python train.py --vocab_size=4670 --norm="layernorm" --bias="all" --init_std_qkv=0.0312 --train_tokens=1031000000
Each number is 128 + 32 x the weight over its row's rms, rounded and kept within 0 to 255. Layers, rows and columns count from 0. Numbers have three digits each. The size before them is the row's rms in percent of the matrix's.

# o: layer 12 attention output (transposed), 256x256, rms 0.0273, rows 168-191, columns 64-127
# v: layer 12 attention value, 256x256, rms 0.0356, rows 169-191, columns 64-127
# q: layer 12 attention query, 256x256, rms 0.0574, rows 192-214, columns 64-127
# k: layer 12 attention key, 256x256, rms 0.0514, rows 192-214, columns 64-127
o168 104:131177140139159129108123145074120100146157138149144042138139140062100129183181128108161131095111143109125145028097116148108181144180116085097171129153102132103094109139123113100157182110135139
v169 097:069091146131157157155128041045071143146114112125139104186109126093143139138074172171089144157158138185151115130115116094123093083136126103142118086090103128119198113169102170136067178098168113
o169 093:086199096089168163153126139170152144073092150127124166156095099090091159049109128099083094067098143119118049123188103109084098162159150095119116105117130144127163114080114063179147131108129170
v170 102:158119143116150154094116115144157061145132117085151144116112198151037171109093143069117081203135130161118182147114121098131149131143113149130125160120094111170123086120170127137141131126108134
o170 106:093165120127073171140109114151074144129045078142139144116078137208137144142084141164114131147107142168122155121164130099119115126141148074099070143133157143154110156138156128141121100116136136
v171 103:112122126147148133068095104184124136076086110154106128083089093145116105127129134102191060156139156096141118104135181114108100122132169165137140049078069120087035095130180106116165076161111118
o171 098:089162110134102096171176141099117088163138128099146079156143133170120175122106173147154112118096151124089139150136163177064100119143199108162093127146144186165140135205117172125114142172163136
v172 101:124185134063074170165094088106131154108144139167114074121064119088061189144070117093152170118117138074142144130130111185132150125154099148062104056102124087157151136113113100128113086094125125
o172 101:132129107132126139099092141117083106145046181150159097200132110144128134148139187101078142104126084158111174174159122130069140133187173154077122133151152145081086098102151154099151094104050116
v173 103:110089115092130137119116146139118170115133101199143109101122138110145093112143145144137244115187109084130115123149113123094171108102153060146114182131086109148119143121135115155122134109079114
o173 107:155088118090110094146118023086124153119115082177138131152058107165146119126160111217079151118107152131097145136123146105177079086088152133116156174109139124144165113115087128129179103111087098
v174 098:095183098171156152183154097115134125163102160149136083150082100143114087130114172122168133145128119154148122137092137088163106144136106199175157169149139132132157051125165154091111208131160109
o174 106:033071136164139144154131173115121161127135143203047144166187116156106110115124110090123117145173150063162112143117109143134114150173136118147149080109113203167110121112146159083147162078179089
v175 100:152039084049138105167111122161129134095127114166122205139166155174051116079107143143123101151138083049105101103119149097185181211115169137149160087161120167128165098110161152184097100177094106
o175 099:148186140165050092164143165153155065116169078106072118125102121133163082147101124109141129196122140134119183088094074120118112127181163134129117123125133153145119137129147089149132145104135134
v176 101:137047122116142163156103111115110166137114142088130139125131120135106125145110074096161148171069095098154119148167133133131133121108133145121127143052117141130093091112176165115129131159116134
o176 099:169167091085141143106133161152133138077158066162102082177177141137191130152180120174172139142091069122126150150100148135117128098127144111129118054163124104151154209119164092175069116123118134
v177 105:135144166181110126158157192131132150106139086091159138166151181123091087167134177116072098221124098151135097117102124141121169116186113102116109116176147156140130151094104169145201123164082134
o177 104:124162138124139076122128128123186144139159140122170155096139116162172170128130137129136156155106158207144138155115140132241127157107128115107200184136114148169146037158113123083148117143135136
v178 106:089180139140115126165104170111125174119144166181129134109201199116105104090150121192101106209132126121162132136149130105137096158116098156166082111175122184077117121073132134134121142063098095
o178 095:122112163126119129126113104109108156085096160116168130181145100109190143113130127182046155099146147175113100124153169093141112100102170091098186113086103093156120196125125093119187104162158091
v179 109:150137167191139121121135071153092118125132100164150168116148135087119098139125134117090138164105128135140079114143183190150116155124167134111124154116150129145160151097149089090124156124142112
o179 108:204098117125137179143149175165180102132151087179143178069163152113111132144123085111159125155095115159141182136112144133139158145202104083107133126082143142128130127067182163140150183102165117
v180 100:151100143127152099106099084106155187114139121114145127180161104139094105133166180157116141136120134076117140102093117129102118137119156081120149149180134125172100146161118134106104148077170078
o180 103:123143154086159102148109157132178122143096144095117072164134133151117128158125077141092122145141147145136169180114155050155170128129104147129073146113170103051139112077125128193099164118091116
v181 106:152106133109164097119160166128141206146141134116138147140155075148127090108103185195143165101110116168159144124151145160155158154152130100161177143073155146160129122127158124148027091089213166
o181 101:104174157105195131145110094097160100140099087126094121124062158137130146151139138160123081149137154118096069076121126097105160106145104145159089145182117134122166126173119122199115118103078104
v182 106:145177123082117150130155159101109113101098039105154073115177084083126198177117149058135154140130129139142094128122077118158076125152110075143126155153149104045082084099198125117147096137090155
o182 112:116087099144092101115074157114169086172127170089066145139129142067141147159162090104122130118122057144137135170107128117165120144113165136127177170130144071155133101147086090131158091154146157
v183 104:111102110135100141152105111136121122113081183132091122126181148124038116156103168134075183166127107171103098136131195088104138103162127087134158123176102103086126132111165158106106124104114139
o183 120:088139139151156145176116096095123164146076108178178112169133156122083137128136073144113127098134176126155084124119154112116132150156158116100070171109129152154145131115116146163145209106131049
v184 100:119181158068117135059119177171141156152114213132144129151155159167153210155117166126157142131140141088175160159128091137084102101082177192140105110094106091082132178131112148109052111147064111
o184 096:110135116084141110114155086083178139169098147189082138159171132152146168080130166144144083124134119113059118183127207110111154105106112131157133103146120132116119067169105135084138046135155145
v185 094:108090085115136107117087092100120155130112172121126084142114079145181141085123128135136099107144071176144136110132079058138152127126154170135138075161119135159083128147145140113122147132126132
o185 096:147160082094074115106079131070166134136090112188117154155105140081165099152094134103131119101082094139148119097137178160074147151122149107170111084125092096115132168189089088116040063101126152
v186 103:081156122085122115110118093128139124164139110142148124125096126170102120138154128122101149071114125165135127151186197091143122116120095138128112141147082088153098115097136153158071183129127101
o186 105:115127138142149077148126136106147143110165163133113111138133123091073140095128132164139119158181088140130114124136116153110133092152139113139187104161131101188102145121096177093121091117113086
v187 101:108167192136099178159112156098105165130134169111086129089152221169104092133168103224065104165113147121093152125107190081154123145110121157104066096140115128129113128163124104136146093090074162
o187 105:144134168097174108132195141078144184113122129098157114118172147142182148115141140099158111178092114189160145145146104148153098115055087149142116143115177178171142144149128052081144095134110217
v188 098:150100115054145115096118097088148154150098148060070159118134093104132100133110105101138086180162135118064138171176139142173135158097114100162134131097109154106171151112085093140220130116169139
o188 099:165144125137116205157131181145178054132093114135146118137093092120125158139112189157078202115125123084147079030113137107089099116155139138152123091155106172133114133163115107178073146165094096
v189 106:099157164141117164161114147136122132133142167088143114125120169133124169112137063118171162219138133084211146130132170093102097097147090143127107054161074135095154109141077167118177110156132127
o189 096:079150137117127144144124118127099143115122146136086135190143102125139095079142189071118080099106120150063099147121145145095143100143184140089177163097113117139129098129135143053199058179150138
v190 110:103173137177087098119170166090138113116132162165101111183143123150150110125129129086085137170150149148165094141136128114154104097156113131125182074127144152147022145113106110092123164107079102
o190 107:139101131096130133105154134099133195088186136128163179117182075155153106074160102112107079152178096105212065105090124152156139150101155145164122095153105086135162126140112125143137120169111112
v191 100:126111117112161123123148170121149108150143087178154119130164117128121135061126112041181102148086151145101176135117111172129136111099150184131136154124131108146148175151128159133113128121080165
o191 108:119115136108129155086102133129137154111103128086109085127109178125188205153117121106079148096096148104137094168102073109163106157144097159151218098141105146166093114182103100102107141124151093
q192 110:163098168118109068120154172134142101107172131113109072077121150073119117137146084102166205108180129090132146137104119137133050143047141136108171122138153106092136170150117203086159113161164069
k192 106:179114145142127081121191173105101128112219073144152081073160138122170126134149052110151175080151098139060138131151119092158034092071123130173100097149160129171145114142186127148198087138142077
q193 103:106171098080117074139113109129150120138116141085074120152168182167156059130073104087112075108105082125089128121157172113150079108183139084127127106134075095115137126102189056159108120115145133
k193 108:097135113124094115131097133125176139162081130109099116168131165168110132155098172111146112166147134051131157138111131102163152143120127118143077114095129095135158138105155087175077120139111214
q194 120:099082185113059146083104158143118107130112118141118137137183157128140124138103183114095081140171177123117157097146107147095114071156141117079120134127123111184141082089193112145111098104111169
k194 134:122133118103079143075094134164115112106088080099123127129098135126109119148113215174174111162162121094147147133124138109153125126177111142103101156112132077162130167120175140188120111151121182
q195 097:135146196116112099139132178119120131127148189084132123141203118138185098187116118097120154128130157133105153094148097106145089127067085121118142100120191137133109098154121080176129154183080118
k195 088:179140174092084131107164160145191110122222172113153093154120098107103088097129099150146124140110112151061146140136149090159091144159166110125101053180172153133109181142136076139120064201116152
q196 094:175063176214089165113126123081119115109117158118141138145094091200145117118098135146111136081027141128152135197104139063124175121104154140134137123126148120108100157120126112166147159097094129
k196 092:147073117138125172148131114125152085080039091116170112079116141112151104163105150137118144171088132116107164143094085185136196123156173114112128125158088121108130133108073145084150117139127094
q197 104:111166163103124165083128106189141065132098138098136113147153224136142135162122201141111080173119068139105114106109190120106084121149169165158119177110138060106150128143171170142161108138220139
k197 120:123167139121103115121139156106107078142099158099139121168159221179091116154156162096203117154147114116124143121095143109171162128175169134107074133103130061140146123101222151169161141083144121
q198 104:175129152080091160096146127121123115113097105139174109179122107154085195153147144145122103145074106094204143091103167146115142127133104159123137118230103147104150093131119094143100140129131170
k198 098:123162160095066133127128149144107142164053076179111119146099115175175143162114179109132163107093146156192104102093131134087099124111108146146109164146108125128123114164089085120132119094143145
q199 096:106115140136077143130100155139162119122160100124069139116114037151141132136098073118140178105129154127100201116132101138132144158129207146106140128155107203131113087125099177082054091132124076
k199 097:135158093165094139130114122099138088133128108127108107072060073130135105124133196139096099071087119165071186132104100097073082094152119139136104148172144176132120091110143110115101112196120114
q200 105:179082151100065145157169107158175063112124094111134107083110095088095138193091137137128203149122107152131102110088211129070112091170126157108127106149110071149158142110170120153130132144110146
k200 095:111089169118085146145108141201141117099143063139105199147167139118152092183175122095094152095120070099182114087054183164142120150163092177140114150102109123172176090190090095123135147067140113
q201 094:153145163116115066168130129066082132149126105181153099183085090111180131105160090181109089169128130160132131129140089185153102123097070157128161126107162193084073108176077074162094115105094172
k201 100:163152124051073115171152143159119200114171168103161078143116102143141097174151077128108110112148129117079141172158130126086138083102099128121103129135140138102138146120154108213070114107115152
q202 095:099114121118090087141181119069171178121130117095103126108109114143078081140135073150134127100117112074137119109113135118123091155129164175135140098084110116110136150133114100104071122119101166
k202 106:093117130120112143129134110149098143124175182131129128061090132135082131107170102087169089048130141102094129154115126123130093102130116122106102141116157144083140122163074172132080157140111187
q203 106:093102103183095117139135111110082149079072130127130145110148080137092106095117126090100169101123164105161118188109177124129143114076164149162086104125151094111113115160105193122139156125150144
k203 106:073133124133182120170138111114138107109085170114101150164181162093143167104064101129151171140142152160126166142116095141120184104090127116149147126107101090112101134151031221107154122139156136
q204 112:109156122114121123157146170109141121131092203105159085155084169140114139082178131148139148148107141075151086098105123107111114168169104132076108111103121126141180118102161066095121146117149095
k204 108:132105055138143148159129151143109127183062156117104106133133170137139153130162163091130105166116128120166098127067172163118092110105139135144118101119180166154145119127138130111143216109178140
q205 110:125185140099109138162126103096105159083113106112108091088090129095158103110178141165166049114152134094162114163198108143156141137176083095136139152132123115080063130157134146126112128111162206
k205 113:095133079172124116123119128096138210134072192085125084123099126144129091120134132146146059093137169113153097165150078199088185120132116084133149188077131083036070093151118095191111106127110180
q206 102:092092102190132087140176134112139130108134177127190192099140088107140098159165132110084076106142127129108152158137080151102123122045093194136135119120164077102091147117104146131141175099123180
k206 102:117117166079112100189167164112086163069197133181098145114133138146137147107114089080153152097140144123126088121099104101110133088077122134119138043140125059126114104147130149102145145057174197
q207 111:054111116138134110155101118128104131111094175111143120225145143098099154079146171107171104194134150101187092169105083147114141142151056151132102147130166104135096158110153103151119096094107117
k207 114:110084116163136094143130111071121147144078148061134155156097140117108147127148198147174158172161108143178053129083129190104124103138127136137137168124149100175121141134107133166092140123148185
q208 100:127122172104139082132137156100111175119083126100090133160112120140203102124121140113113110147107141123194110131111130129125151177140094148111093102123176068122107094071137164181078110083161130
k208 095:178131128177155085132149136062102167161104184042188097058106082107151131103129153155169100113151119140147188174139136106118106105094121116187095104106175098110102135130132136172121088132126160
q209 117:140054182142078087132132136110169121108150084090169109110118134152073115138102150133194170159091145127173115142100144126134079162074109170132104153159117124134139136087156138120152137124106154
k209 107:122039151135095060162168118123174156134116087176129113137134146146177103162167130156173171119129138131194157125098107147145137147042105149109130159125128134155182163114094134141157181068189150
q210 106:108162077143135157108126083102129183141137162079122100057119148090124113108087125134057141103134072125115132110177128144133134093153156121110106132149112105172127079083126179128133146094151142
k210 104:112167111081170201071132139068142089133105184088110104051101100131098135110086142149135099138124118123134170159162129089112140180155132091132111114122146160125090141118099161137111094144130132
q211 105:114141124164111079144112130133150149134094095161157131171147111155091177107104082122109127200092114090105098186062100105093149109152184168066084117146107153111134184122110147122177147130137082
k211 100:094096121154133134201095094100133153140106136141116209161168148120141147063133141092127180147149141121127096118087184185099186099105142144071123123155120125122169127111121194149087165104217134
q212 107:146109113153109159116139142143124075116098140105145129115125134119127177113109133096161104130124152135071127149078156134097175154062104175141129112142156136052134119165156158138145147163119139
k212 103:141121157167107166149160094112104165111161166086113203115165152129148150122159164124174150090139135116071111120101126196107159104064126146095137168104116103124121127153132226136142126122136192
q213 111:166150119061102159160124098139104131149153077168144071059090156095169181164128162171143167102175121135121093103138129167111118173099108156077150119144112125125163144108114199139151060162130111
k213 111:181092118078035068107139114169120129119216036118114064123112105155106156126166075163117139111183106157114118142186147153109096142137121144142110131167136161136075144148135129146151144184139106
q214 112:171131104139113144121181135147136186166165175149111140084107121051096133119149093113109148118179143089137117177149119124129104128103126115129146097045099175167103127143083166128159140108131091
k214 111:158169105176078135076184139123144165131191182139085102099166134068119121120160088087119143118210125137144102171198111115105120130081136111121155075124109179129089114115115148139175104128109137